config = dict(
    d_mlp=128,
    activation='gelu',
    tie_embeddings=False,
    parallel_block=True,
    init='normal',
    init_std_down=0.0101,
    beta1=0.93,
    final_lr_fraction=0.02,
    batch_tokens=16384,
    seq_len=1024,
)
Each number is 50 + 15 x the weight over the matrix's rms, rounded and kept within 0 to 99. Layers, rows and columns count from 0.

# layer 11 attention value, 64x64, rms 0.12, rows 36-63, columns 0-63
11 60 45 50 38 91 52 40 48 47 55 60 63 33 43 59 56 41 65 47 53 49 71 67 71 40 33 24 64 39 42 58 37 48 60 40 23 47 53 33 58 81 59 44 55 60 45 41 86 38 50 60 64 66 41 46 78 41 36 56 38 21 56 46
62 47 51 32 41 22 58 37 79 65 32 57 71 72 35 59 54 38 41 37 52 55 32 33 33 60 38 67 53 37 62 46 47 62 33 67 27 34 53 51 57 50 35 31 48 57 48 63 52 71 61 41 40 48 19 60 39 70 57 80 55 30 25 42
41 45 52 33 18 66 62 72 44 26 44 38 22 81 43 47 44 76 21 49 29 33 58 41 50 41 50 56 65 49 39 74 47 51 64 63 61 43 50 01 37 52 62 69 57 61 40 82 31 84 59 43 48 69 67 59 48 38 30 31 18 10 66 47
18 62 29 25 22 62 45 52 72 47 37 54 44 59 65 43 43 44 54 57 31 82 50 66 45 15 69 72 55 45 43 60 65 51 71 67 49 53 38 50 37 74 48 60 48 50 47 62 58 42 60 54 54 33 45 62 65 49 72 46 40 78 34 38
63 54 30 59 40 49 58 54 40 64 36 34 27 33 35 81 42 39 57 21 53 61 60 51 47 47 49 50 24 40 47 67 54 63 33 29 51 33 61 38 65 56 43 72 32 32 27 39 55 47 62 70 57 46 67 58 76 67 53 50 41 45 49 26
34 59 78 44 83 75 41 50 28 42 64 39 68 46 33 40 66 55 58 48 66 50 69 46 77 37 74 19 45 34 65 62 42 28 40 54 57 67 49 36 21 37 30 52 57 56 38 56 48 73 68 60 73 65 46 37 46 58 42 51 48 66 58 24
14 41 48 42 42 53 32 35 38 54 58 37 36 23 40 24 86 58 40 29 45 65 34 60 41 43 66 55 55 54 38 54 48 48 52 53 36 68 67 55 66 24 62 50 57 32 42 76 44 36 71 41 50 19 63 59 64 57 38 48 73 59 49 51
57 66 38 66 60 47 62 61 60 44 30 46 45 64 47 32 60 33 44 76 41 43 30 27 67 54 60 51 40 18 65 41 49 51 70 47 41 46 34 51 37 40 66 46 67 44 32 64 51 28 64 45 52 51 59 56 77 56 54 55 50 52 60 31
44 79 31 58 15 22 58 22 49 68 64 45 74 71 45 38 37 51 53 51 48 49 54 60 56 45 60 55 71 18 77 35 54 24 63 52 69 17 42 47 41 75 24 56 67 46 47 62 59 38 51 74 50 89 47 59 47 19 63 43 47 22 41 57
35 70 57 61 58 41 51 44 39 58 61 50 54 67 59 55 50 20 35 51 83 01 45 52 83 34 39 21 36 50 40 36 44 47 42 61 74 54 49 48 56 70 46 87 34 73 55 32 33 41 48 47 32 54 75 52 61 48 33 57 43 24 34 54
49 75 59 63 52 74 50 46 53 33 50 39 47 53 66 35 42 48 48 67 65 59 33 57 49 47 18 48 35 63 81 44 36 47 43 37 51 39 52 61 57 36 46 59 72 55 51 63 57 55 25 31 40 36 66 51 39 33 51 43 45 69 37 78
54 59 67 54 68 21 32 55 10 38 45 76 71 68 35 44 22 53 72 84 64 48 59 39 56 62 45 33 34 33 35 40 35 42 46 46 57 72 52 37 49 39 43 55 43 51 55 52 61 49 16 55 41 28 28 67 38 58 59 36 44 48 65 39
50 75 69 27 52 56 70 65 54 49 56 22 82 36 59 70 82 54 63 92 76 78 55 11 53 67 40 47 42 49 36 36 52 12 63 63 50 53 11 56 44 58 33 27 49 61 43 43 37 46 58 65 69 37 74 53 52 39 38 39 70 54 49 47
63 32 60 71 48 44 28 54 73 52 67 47 60 22 44 50 39 53 32 37 47 45 30 35 20 43 48 44 49 54 50 32 40 55 40 62 58 50 60 52 47 59 26 68 36 50 86 35 65 60 41 52 54 57 61 53 41 31 31 49 51 31 64 56
63 63 81 54 62 70 36 59 75 78 56 61 66 63 49 55 76 48 44 32 38 43 54 68 25 88 56 22 54 04 45 50 30 36 41 36 31 39 45 24 62 29 55 40 79 30 30 60 31 53 75 52 27 65 82 48 44 33 46 37 41 66 61 35
37 28 44 33 38 66 78 42 76 32 54 61 66 56 92 78 37 63 22 50 54 47 66 14 76 55 51 61 71 63 49 39 51 31 63 52 68 28 50 09 48 82 38 53 31 47 23 50 44 56 59 54 54 57 26 70 84 47 64 36 55 20 90 26
41 38 52 48 10 59 53 47 49 37 38 43 47 54 66 34 34 45 53 52 45 50 88 24 70 56 33 92 06 47 44 32 44 57 54 80 55 47 40 43 41 49 61 46 59 45 14 39 48 48 78 62 75 44 18 50 66 36 56 41 38 49 33 70
41 39 79 69 38 44 56 44 34 53 58 45 27 63 48 63 29 54 40 78 63 40 19 55 46 61 62 45 64 44 54 42 49 32 32 62 33 72 27 60 46 20 73 36 48 62 39 74 79 20 53 53 67 44 43 73 73 36 53 31 60 79 44 32
52 55 44 42 28 72 27 65 60 50 30 37 37 59 42 28 52 39 59 65 49 49 60 84 67 74 60 39 47 55 50 43 55 66 38 64 35 71 67 24 46 48 29 45 69 57 55 59 49 33 65 37 61 24 59 45 33 38 68 48 44 38 60 58
72 45 47 66 38 55 55 54 57 49 79 30 76 48 37 30 62 70 49 51 30 65 54 38 39 58 36 48 51 47 22 42 52 34 15 35 45 57 63 61 84 38 70 89 39 72 62 40 41 48 28 59 65 54 45 48 17 50 35 65 56 57 36 34
54 70 40 59 79 58 50 60 35 73 42 27 43 57 61 38 35 35 66 37 67 38 72 50 83 27 40 45 28 32 34 61 39 48 51 65 54 52 33 60 71 58 67 48 51 61 41 68 40 28 53 41 56 46 72 60 15 43 43 21 76 58 50 52
75 77 18 28 33 51 27 46 40 76 61 57 56 66 57 46 55 50 37 20 61 46 39 35 25 50 49 29 45 42 47 37 56 43 61 38 42 66 55 54 35 47 45 52 48 40 51 65 53 64 49 54 27 52 35 81 56 41 39 52 44 48 53 40
31 38 45 54 55 55 84 51 38 46 68 57 69 55 46 57 47 52 43 47 33 74 41 41 68 66 60 45 53 62 30 66 34 58 41 38 47 72 42 60 44 31 51 18 60 51 66 48 73 64 64 64 48 12 50 53 47 80 41 29 46 50 48 49
20 45 04 59 27 75 68 74 57 54 62 55 43 34 72 54 38 30 66 45 40 32 33 54 25 38 55 27 35 47 60 84 61 33 38 58 79 27 53 42 25 74 31 44 53 57 58 35 63 51 76 29 75 70 55 20 54 48 59 44 51 24 47 59
36 70 84 69 39 05 33 55 96 84 26 18 46 67 51 70 72 53 39 75 14 58 80 50 51 59 51 45 46 73 42 49 47 32 83 39 35 67 45 45 58 44 64 32 48 37 53 87 00 57 52 78 59 66 45 40 80 76 57 31 55 50 49 47
63 69 26 46 19 56 79 37 43 58 59 52 30 45 54 56 84 36 63 30 64 33 54 40 41 70 33 35 47 39 42 48 35 68 14 43 65 49 58 66 53 67 36 36 53 27 68 32 29 42 35 50 53 74 62 55 81 19 64 67 35 51 67 57
37 45 65 56 50 46 31 70 64 56 52 67 36 53 36 62 57 76 32 44 75 53 37 45 47 56 61 65 78 21 49 41 30 48 48 54 49 48 70 41 40 47 61 56 61 50 63 27 37 47 30 48 66 62 56 55 52 50 36 34 83 49 53 27
56 59 52 50 38 55 44 50 35 43 43 35 46 33 37 64 57 39 35 35 66 59 59 57 49 56 80 57 57 52 31 64 33 43 74 42 50 35 33 59 38 24 57 43 52 56 46 54 36 50 56 55 35 55 55 54 41 31 24 40 28 36 55 31
# layer 11 attention output (transposed), 64x64, rms 0.146, rows 36-63, columns 0-63
88 53 61 74 32 46 57 35 48 29 66 32 65 39 61 45 37 53 30 52 47 53 50 56 32 46 54 44 49 54 45 48 67 70 59 38 45 28 24 59 51 35 59 43 24 34 53 40 62 49 45 98 12 51 57 65 66 39 73 61 61 40 60 71
32 51 45 59 63 46 57 40 40 83 57 64 50 48 38 54 33 43 46 56 56 53 29 39 45 77 32 35 26 41 46 44 20 49 61 57 35 47 48 67 39 42 61 78 57 79 66 42 49 73 67 28 42 94 58 50 76 47 64 27 48 52 53 99
69 25 40 59 73 34 40 52 20 54 68 34 35 39 65 74 74 47 27 74 57 43 34 56 48 58 71 23 68 57 62 55 53 47 80 15 52 41 91 52 38 36 44 32 46 53 65 44 46 64 39 44 67 06 33 10 58 59 39 72 55 50 43 46
77 42 88 66 68 38 62 64 30 77 35 86 26 40 37 39 52 44 47 63 67 32 24 55 44 42 52 41 49 67 28 40 56 41 69 73 58 52 78 41 46 63 78 51 45 34 51 27 55 79 53 66 20 65 36 55 45 57 54 37 46 65 46 29
46 38 59 23 61 36 39 53 69 43 38 63 57 55 58 41 45 46 59 44 47 90 45 59 40 71 47 38 69 41 21 37 52 51 45 48 62 46 47 37 46 40 50 53 37 48 50 49 32 75 28 51 34 56 47 68 42 56 34 56 62 37 44 55
58 58 41 37 27 72 38 50 60 39 49 56 52 00 59 68 42 34 35 46 47 42 53 45 55 50 31 56 54 78 73 47 53 44 54 29 77 73 81 50 77 47 52 65 49 52 60 42 62 63 53 73 34 33 47 31 57 64 44 43 52 42 86 42
54 46 66 63 34 59 55 58 48 55 37 63 78 48 66 15 59 41 57 38 28 78 34 43 31 19 25 49 65 52 44 67 62 65 65 21 67 50 63 71 53 78 33 40 70 16 46 44 50 30 29 50 59 77 54 40 63 77 66 53 40 70 40 41
65 31 44 64 51 53 52 64 28 27 40 52 49 52 59 37 33 34 50 45 67 44 55 63 47 44 36 49 68 47 54 69 49 75 48 45 38 52 77 51 37 56 64 48 44 38 66 68 58 48 43 52 56 74 61 71 39 43 42 53 59 35 43 66
61 47 33 75 84 36 32 34 46 55 75 35 17 57 28 50 56 77 47 87 49 27 55 46 54 70 50 68 47 19 47 29 47 26 40 71 27 60 64 45 60 77 61 63 47 57 81 51 51 69 49 41 19 67 42 69 58 57 56 63 46 49 75 54
35 40 56 44 61 49 53 33 86 55 65 30 40 42 42 80 52 44 70 63 72 64 57 35 31 42 71 59 57 46 63 48 40 49 32 29 56 44 38 29 38 38 68 47 54 54 77 54 47 43 54 33 33 32 38 50 63 39 48 58 23 51 61 44
57 47 48 41 53 41 54 52 67 52 44 59 52 65 44 45 39 24 44 54 54 20 67 44 60 35 52 45 62 56 63 71 41 52 74 43 26 38 27 39 60 59 24 42 54 54 42 58 53 37 55 72 44 43 52 44 49 32 27 56 33 31 67 50
21 36 57 28 51 49 27 46 32 47 69 41 68 46 72 62 69 48 49 45 65 45 38 46 68 42 53 91 48 61 84 57 23 53 30 42 64 31 29 41 50 26 55 92 42 27 55 64 64 59 76 55 64 58 58 22 60 38 42 53 27 30 43 40
45 36 32 60 42 42 24 16 42 49 57 59 39 24 43 62 57 71 39 34 59 70 81 08 48 53 61 27 51 65 44 41 63 48 28 36 35 56 35 24 44 63 07 66 67 65 54 49 44 32 46 63 52 62 56 44 56 59 36 52 43 31 62 38
52 72 48 49 49 51 35 28 46 61 68 43 86 49 44 61 55 62 43 67 53 73 47 28 67 52 47 43 49 67 58 40 60 71 61 72 61 39 30 29 38 39 62 59 46 58 41 49 57 49 46 25 34 35 54 48 76 47 19 31 43 84 57 42
19 19 16 43 33 35 45 48 49 49 37 43 45 52 60 48 32 91 73 47 33 32 55 64 38 39 13 48 38 49 60 52 53 73 52 17 76 77 59 43 54 40 48 34 52 91 71 32 66 51 31 49 61 68 86 26 57 50 72 36 58 21 42 61
64 59 46 76 44 35 18 55 48 60 43 45 52 33 75 55 71 55 42 52 62 89 58 27 53 62 68 32 40 34 67 30 63 55 49 53 29 58 86 46 25 39 76 82 52 34 77 62 67 37 44 15 33 43 53 40 48 62 39 72 53 35 48 29
58 27 27 68 68 59 42 53 60 61 51 65 45 30 55 34 48 60 43 66 66 38 40 53 49 54 63 17 51 51 52 88 52 06 29 68 25 51 55 81 51 39 40 70 61 40 75 36 19 41 17 50 62 81 25 84 38 80 42 73 49 48 32 46
03 68 41 35 42 38 63 62 56 21 27 36 60 83 60 55 48 49 48 53 60 37 34 22 62 31 45 53 50 51 49 54 55 34 42 03 81 59 99 34 55 57 28 62 86 35 68 60 44 51 69 48 49 57 65 71 39 58 65 71 44 62 28 44
48 09 41 39 53 61 63 40 51 56 39 42 38 27 67 58 46 37 64 57 43 36 68 74 49 59 64 65 50 43 68 78 60 35 61 23 48 57 45 35 58 52 38 58 40 59 57 54 43 57 59 31 38 41 41 54 50 42 69 50 79 45 43 53
38 72 39 52 48 57 75 37 56 57 58 55 62 50 27 73 63 52 52 62 46 39 55 37 58 36 36 54 63 72 61 00 60 52 73 50 42 54 21 48 47 45 12 19 50 51 20 43 58 59 37 31 85 41 59 60 47 54 68 85 39 49 74 52
30 37 41 35 76 73 52 53 74 35 72 65 55 52 39 61 38 57 67 53 51 43 65 58 23 50 67 74 71 42 50 63 41 86 30 31 39 32 64 35 66 55 26 40 50 65 38 32 67 44 79 53 64 39 42 34 40 43 22 73 57 49 20 59
32 39 79 51 58 46 35 46 51 90 41 48 38 64 40 58 49 67 64 62 41 53 23 14 64 33 48 35 46 53 52 47 28 70 37 55 54 61 48 44 56 42 69 64 39 78 52 48 33 35 36 44 57 68 39 50 50 51 51 64 32 37 56 53
53 46 77 35 08 53 33 26 46 41 50 53 69 52 62 36 42 37 39 44 65 55 47 47 59 41 57 57 40 58 48 47 37 34 58 38 57 42 59 51 52 70 60 68 54 59 47 37 69 33 37 66 63 62 66 45 36 50 60 45 52 51 54 64
55 30 64 45 68 36 47 41 48 59 48 31 38 40 36 70 11 67 15 55 82 47 88 50 65 77 72 65 37 32 40 66 67 54 50 49 12 65 57 61 39 57 72 42 55 31 47 53 34 80 25 48 39 32 14 74 57 61 23 56 55 57 49 48
28 40 25 96 25 54 55 57 32 43 41 51 41 84 78 48 65 42 86 36 55 28 34 54 40 62 54 51 24 59 22 53 49 37 53 18 39 73 97 57 04 53 18 20 39 75 25 47 43 39 31 45 39 68 51 45 66 70 65 31 49 38 29 32
55 40 55 57 86 60 50 35 66 30 59 38 49 55 28 45 63 99 57 50 66 82 72 46 63 50 73 45 58 66 11 67 35 38 46 67 54 32 34 55 43 46 59 33 43 56 38 33 36 19 67 40 40 62 40 48 40 57 77 53 50 07 52 91
44 47 52 53 80 31 41 43 62 55 61 32 62 60 44 50 38 61 63 44 41 65 46 42 36 35 57 51 41 60 86 56 67 54 52 36 53 73 65 47 40 29 59 40 64 59 38 73 67 49 69 32 73 35 39 73 56 58 54 54 32 77 65 35
59 55 43 41 41 43 28 40 53 47 57 27 57 52 36 32 76 42 46 38 34 52 51 53 52 40 56 45 60 70 55 32 58 56 51 43 51 60 60 23 52 53 48 48 49 48 58 40 51 57 44 78 57 46 51 64 53 45 48 27 57 54 39 67
# layer 11 MLP up, 128x64, rms 0.205, rows 0-26, columns 0-63
53 78 41 62 49 55 71 36 52 68 82 66 21 34 39 61 58 44 50 45 47 53 59 78 49 73 14 69 31 56 54 41 38 39 38 58 60 35 50 48 73 44 29 41 53 32 40 61 58 53 53 29 54 71 73 70 42 59 61 56 66 67 38 44
51 57 33 13 38 47 65 54 13 54 28 32 40 45 70 57 55 76 58 54 28 55 51 60 60 32 43 60 22 23 53 72 59 53 52 44 25 64 31 38 56 34 62 48 67 43 40 44 62 51 69 29 31 40 53 53 44 44 44 65 63 58 77 60
61 45 43 52 40 68 43 64 48 67 55 40 76 34 58 57 66 68 37 82 44 26 55 58 57 62 55 56 11 46 58 66 54 54 51 29 52 18 47 21 54 66 38 52 52 47 45 36 25 12 74 31 42 39 63 76 06 66 50 52 49 48 53 77
40 49 58 68 17 37 62 28 37 52 40 58 47 54 44 73 36 52 39 65 29 44 41 39 20 51 68 65 32 46 51 53 52 68 37 67 45 60 52 64 60 53 41 51 13 62 47 45 54 09 39 62 75 47 38 13 47 29 25 46 64 55 69 84
68 52 89 46 47 55 33 28 63 37 35 48 42 72 36 46 42 58 74 71 53 65 39 57 42 53 68 52 46 57 74 57 28 35 40 59 50 54 54 67 24 24 47 69 59 34 16 22 34 58 39 80 68 51 71 48 37 60 73 40 53 61 52 38
46 35 45 62 22 65 13 55 18 58 54 58 55 70 58 38 48 64 36 47 35 63 42 63 52 46 23 39 66 49 54 48 46 51 86 60 45 41 71 41 51 80 53 40 03 68 38 34 40 54 43 60 18 76 41 50 66 70 50 61 69 43 38 54
24 46 22 46 41 80 31 50 32 65 38 57 44 47 27 66 65 34 63 41 46 42 59 49 53 49 60 36 54 63 55 46 71 33 54 57 48 41 57 34 51 29 49 26 64 50 45 68 44 29 36 67 54 41 44 45 38 51 50 44 69 65 74 66
29 68 63 74 51 50 56 69 41 51 61 40 69 49 56 67 45 54 33 46 64 60 32 54 23 39 60 55 29 34 44 41 45 13 56 41 36 68 30 19 61 49 41 36 41 45 67 38 59 55 73 57 72 47 80 60 75 34 49 46 61 55 39 52
26 38 44 54 52 31 56 63 46 72 34 50 64 52 64 56 50 66 15 47 61 37 52 36 59 36 61 49 44 43 43 37 33 24 58 87 61 44 70 51 59 34 36 53 46 50 48 71 41 41 37 27 57 18 60 31 50 68 63 58 72 63 63 51
56 58 42 48 40 68 60 51 19 46 46 35 15 60 40 51 79 47 57 59 56 61 57 56 25 61 38 40 36 47 29 71 47 65 51 44 97 44 44 55 71 67 41 36 52 25 21 64 39 61 54 78 56 85 31 25 50 63 58 59 45 69 34 46
48 30 52 32 68 47 63 41 25 22 38 47 32 59 49 80 27 46 61 57 57 63 37 58 54 52 46 79 36 31 90 58 17 77 44 64 38 60 49 26 52 05 47 65 68 75 33 61 60 52 62 65 60 43 47 52 52 48 46 36 43 42 49 68
36 41 32 52 43 78 42 48 49 41 36 51 47 54 39 55 50 99 50 66 83 73 33 56 68 48 59 56 47 41 37 51 36 61 50 55 33 57 28 26 52 64 67 66 42 66 48 67 23 75 54 38 55 60 29 48 36 61 46 63 52 41 60 39
58 46 48 48 31 52 66 53 44 60 56 64 54 44 53 46 42 60 45 67 72 35 56 42 74 73 59 38 57 22 53 63 42 63 19 41 34 31 64 67 58 46 70 30 24 56 51 43 16 48 39 46 44 48 42 34 39 73 49 44 79 69 37 40
52 82 55 69 50 56 41 34 57 53 48 26 45 60 44 59 39 56 29 37 54 47 45 58 55 67 56 29 43 49 80 30 28 84 54 53 37 39 62 53 54 56 38 42 56 21 50 35 40 54 33 52 56 45 65 85 03 65 50 36 51 54 62 56
61 54 45 37 69 49 64 75 62 43 41 47 73 44 42 62 41 62 59 40 37 41 61 34 78 19 52 73 36 45 40 53 66 75 50 47 27 54 59 42 37 69 54 65 38 46 52 35 60 08 64 48 56 75 67 35 54 51 46 48 56 36 35 53
54 70 27 49 41 52 35 54 29 43 47 59 43 54 43 56 27 42 43 46 31 43 30 48 30 66 31 52 50 31 46 44 67 41 38 60 79 13 70 42 78 38 48 40 45 27 08 40 66 67 58 44 73 51 51 36 32 70 62 61 47 47 67 46
56 45 45 60 53 47 49 69 71 62 82 26 61 59 52 39 61 56 51 76 61 39 46 45 31 34 44 78 40 41 67 49 49 51 55 58 34 45 21 39 64 42 06 55 46 62 52 48 29 31 49 63 50 56 47 67 75 64 31 53 43 81 41 51
34 25 37 52 57 35 18 87 46 59 47 43 60 54 61 50 44 51 55 36 43 46 37 32 48 43 62 68 62 37 42 70 69 46 63 54 51 44 46 42 38 45 42 55 45 42 56 53 45 55 60 62 56 19 40 46 79 63 54 40 59 42 57 76
67 55 34 47 50 67 72 35 50 63 67 53 42 57 45 61 39 79 32 66 40 38 57 68 34 84 31 65 62 76 46 24 63 36 38 64 47 47 56 51 48 45 46 58 41 55 67 58 36 47 37 67 51 59 62 32 63 17 62 34 59 45 68 82
25 43 22 52 51 44 34 39 38 54 97 34 56 63 47 58 54 67 70 34 64 67 27 59 72 44 84 25 79 57 53 55 30 32 68 41 18 54 24 42 47 20 58 46 47 46 65 41 34 54 46 66 48 70 67 46 57 50 63 18 56 69 32 21
70 55 22 50 59 57 46 50 33 30 56 51 70 54 39 79 32 42 46 32 48 50 47 48 78 64 70 46 59 43 61 58 48 58 49 63 73 54 34 72 35 43 58 60 28 52 46 52 58 49 51 46 43 39 50 63 32 72 72 34 27 47 59 47
34 41 63 15 46 57 55 52 61 46 50 46 42 55 60 68 42 61 57 47 77 58 52 56 60 33 54 54 59 64 63 35 27 45 62 46 53 49 62 88 33 59 31 76 61 22 26 51 43 52 51 50 53 40 39 51 60 70 73 42 66 63 44 32
43 46 52 53 64 55 41 52 34 52 37 32 39 64 46 45 39 67 54 42 59 36 43 48 60 31 43 35 40 81 47 61 59 31 65 47 70 59 42 40 41 27 53 49 30 43 38 50 50 54 51 55 55 52 85 72 27 49 62 53 35 38 36 67
66 14 50 29 19 51 21 39 58 36 41 64 30 42 78 40 65 56 68 54 60 39 54 90 47 44 34 59 70 58 80 32 36 49 60 64 53 70 54 39 26 50 35 51 40 49 46 63 53 51 66 67 59 62 39 60 48 52 77 59 38 47 60 84
54 57 13 59 50 48 47 45 32 67 43 51 45 35 52 55 67 49 45 45 49 55 43 46 65 39 41 53 57 57 43 66 51 56 52 39 12 47 35 46 62 35 44 65 66 40 52 29 41 38 46 60 68 69 53 40 43 38 20 53 45 50 48 46
65 44 32 67 56 30 54 42 54 49 37 55 59 69 61 52 47 58 63 58 33 19 50 51 68 34 62 46 46 49 44 75 29 42 66 48 55 40 53 46 37 46 61 43 25 38 40 71 49 45 28 33 55 38 52 49 48 57 71 67 32 60 40 46
76 49 37 79 32 67 69 45 59 35 64 53 64 73 43 25 38 75 59 35 45 69 57 72 32 34 12 62 52 58 53 27 36 51 40 79 08 43 66 26 53 43 38 59 56 59 13 59 56 57 15 46 60 49 80 29 71 40 44 50 55 32 72 55
# layer 11 MLP down (transposed), 128x64, rms 0.133, rows 0-25, columns 0-63
55 31 71 57 49 54 48 73 57 62 09 55 70 48 24 29 46 69 58 52 59 53 28 38 47 38 50 55 56 45 46 43 38 70 76 51 35 42 49 71 60 53 38 32 42 32 63 44 65 28 52 39 58 69 45 49 53 53 39 23 46 24 56 55
58 53 67 54 58 49 57 29 45 45 22 56 68 44 53 65 38 56 39 61 61 55 49 18 47 50 64 53 48 44 46 60 52 27 46 49 36 38 57 42 37 66 84 41 45 60 48 62 72 47 48 54 27 32 45 32 41 56 47 67 21 61 46 69
37 44 46 75 60 48 66 17 42 82 47 73 43 31 43 40 43 42 63 53 42 66 54 47 62 61 60 52 29 43 56 64 75 69 41 46 54 43 77 66 25 55 64 49 74 71 43 44 55 50 47 30 59 40 30 51 40 49 33 40 60 63 43 67
60 35 47 68 16 58 54 47 54 46 59 82 38 52 52 33 42 80 18 50 69 29 48 53 72 35 53 62 63 64 54 63 44 59 26 54 67 27 43 34 38 56 51 43 56 44 42 49 31 40 28 14 40 32 47 78 54 65 30 77 69 29 73 44
35 71 63 63 57 47 39 34 37 56 37 73 50 26 52 48 47 37 34 55 60 58 47 60 41 36 70 58 53 56 44 33 31 30 64 72 50 64 59 37 37 28 47 47 70 66 37 24 65 78 56 38 55 40 35 46 51 46 61 40 62 55 16 24
39 32 28 22 32 47 42 29 43 20 26 37 44 72 61 54 37 54 25 55 45 74 25 57 69 37 54 39 48 51 38 25 52 30 48 53 47 29 51 46 71 67 23 54 30 54 74 73 58 55 46 69 86 63 32 84 43 56 78 50 75 59 57 35
67 47 52 38 53 20 41 56 73 45 48 50 63 55 25 66 48 55 21 39 55 32 49 52 50 45 34 19 59 67 44 61 61 71 52 40 36 28 51 56 68 56 70 41 44 69 51 33 56 49 30 77 53 38 77 64 62 59 60 57 25 35 20 41
51 52 56 71 48 43 46 24 61 55 31 62 53 58 19 69 35 43 51 38 43 30 46 51 59 56 10 33 25 39 73 58 53 52 58 45 39 23 50 40 56 41 71 43 94 43 40 58 49 48 53 56 55 63 59 68 63 57 60 19 53 00 49 61
64 66 48 60 44 44 50 76 31 40 49 43 52 47 39 54 46 25 50 51 56 45 77 48 70 56 29 48 65 65 62 33 18 49 35 69 76 56 67 61 45 46 40 61 33 44 41 38 51 43 43 43 82 53 67 54 52 61 36 68 48 60 45 46
64 43 52 52 48 42 52 24 82 21 50 54 37 44 49 50 21 53 67 80 50 49 55 33 38 66 42 40 50 60 51 52 45 20 79 28 69 55 57 39 42 58 37 56 51 36 35 59 38 78 60 60 60 51 60 48 54 86 41 50 05 22 44 48
34 40 45 48 59 59 27 59 83 73 53 78 46 46 58 10 39 62 41 32 30 71 58 59 46 52 57 04 59 67 52 36 41 31 24 21 68 90 70 52 38 43 56 34 59 58 60 49 58 57 79 63 47 38 66 16 51 62 44 47 39 54 70 38
43 38 58 53 53 39 45 39 43 42 42 47 43 64 44 53 43 49 52 56 83 28 50 57 49 28 68 73 62 59 35 52 39 50 68 61 64 57 41 45 51 67 52 48 49 53 22 24 55 52 30 61 57 48 67 63 70 66 61 50 42 66 47 31
27 71 93 47 32 58 55 64 46 67 29 45 56 42 65 51 86 55 54 45 54 77 71 46 19 52 35 40 59 56 31 48 52 46 35 38 54 94 42 54 46 64 46 40 50 59 58 17 50 39 54 29 25 34 72 21 64 55 69 56 58 52 51 39
47 28 70 42 47 57 42 62 70 37 49 51 62 58 51 62 40 63 51 37 32 43 41 63 44 45 59 31 44 47 68 62 59 52 59 29 51 67 38 68 74 48 56 38 60 51 48 45 24 34 56 34 80 73 61 41 60 32 59 46 51 47 21 59
39 55 45 39 46 54 50 42 33 63 69 45 30 39 63 75 70 44 74 34 29 61 34 52 43 38 57 37 39 46 56 49 49 34 41 52 49 48 53 47 49 68 54 39 06 55 19 68 51 63 75 47 31 45 54 38 66 28 60 45 40 52 31 80
29 53 39 56 57 58 74 44 55 32 50 54 50 37 32 34 32 39 70 58 64 49 63 39 54 35 43 55 44 89 46 58 41 61 57 44 55 75 54 55 33 78 77 50 67 54 60 36 22 63 28 21 88 35 61 54 57 63 28 69 32 49 58 46
59 64 47 65 78 63 37 46 51 31 55 51 63 21 28 58 56 50 45 33 51 30 44 03 47 61 46 45 38 32 37 57 57 48 52 37 63 91 27 59 50 54 83 62 30 70 81 25 57 89 30 60 54 38 64 13 57 52 42 39 72 53 38 55
28 50 56 63 54 54 65 45 80 62 35 45 74 24 41 51 70 48 52 43 41 59 54 58 40 54 55 39 53 60 43 32 48 62 52 24 53 55 25 52 55 83 54 52 67 60 36 49 50 27 63 36 66 53 46 77 54 46 63 40 34 21 40 49
54 49 57 38 48 50 66 42 33 36 33 59 43 72 59 65 72 61 59 73 39 66 25 46 44 52 59 53 55 35 37 58 50 60 57 59 54 50 52 29 41 55 72 45 62 40 74 46 56 51 57 40 13 73 69 41 16 32 24 92 54 41 40 37
23 55 62 47 43 65 54 74 11 48 46 77 33 17 05 36 51 37 68 04 50 29 71 63 80 38 71 32 91 49 62 47 35 55 59 94 51 32 47 44 76 46 47 26 61 89 29 73 24 62 48 46 41 58 47 59 40 85 37 64 45 68 30 31
40 56 69 56 71 40 43 33 54 67 32 29 51 33 54 37 70 40 58 42 42 73 65 50 39 63 46 39 66 59 54 59 69 46 63 54 39 48 47 49 41 66 33 59 57 61 53 46 25 81 63 37 49 46 65 64 56 45 65 29 64 45 40 39
59 46 50 42 31 63 64 45 57 61 61 48 39 48 68 54 37 59 58 27 75 73 40 57 70 57 70 64 41 73 33 43 62 64 14 41 35 40 68 42 44 56 58 52 43 78 34 25 40 71 63 56 39 53 39 62 16 43 41 43 35 56 45 71
25 39 43 60 49 73 55 65 59 51 32 84 39 59 59 43 38 30 45 38 52 53 43 65 42 57 36 49 51 43 81 27 40 65 48 53 53 47 55 56 50 50 48 43 51 35 53 44 42 69 48 55 88 80 27 53 60 56 36 44 35 52 66 26
05 48 79 59 51 62 52 39 64 49 52 20 56 71 62 28 58 27 75 38 55 28 35 70 53 44 40 44 46 61 18 39 59 25 56 24 42 31 54 27 44 38 52 71 82 61 63 44 37 45 60 68 58 44 52 68 66 64 23 73 36 72 63 47
44 53 50 42 54 56 36 63 53 40 76 34 62 46 54 50 27 39 44 53 67 46 59 37 42 67 58 39 32 49 62 40 48 27 56 72 81 45 53 43 39 51 47 44 33 39 35 68 71 52 56 77 21 29 72 31 45 64 47 48 54 40 61 51
28 65 51 49 40 52 69 39 48 52 46 64 65 33 33 56 37 51 42 57 64 60 59 63 22 40 42 46 38 44 62 49 32 48 56 76 46 51 61 67 57 61 22 23 41 44 36 54 41 59 60 44 60 50 64 56 72 36 57 45 36 71 44 62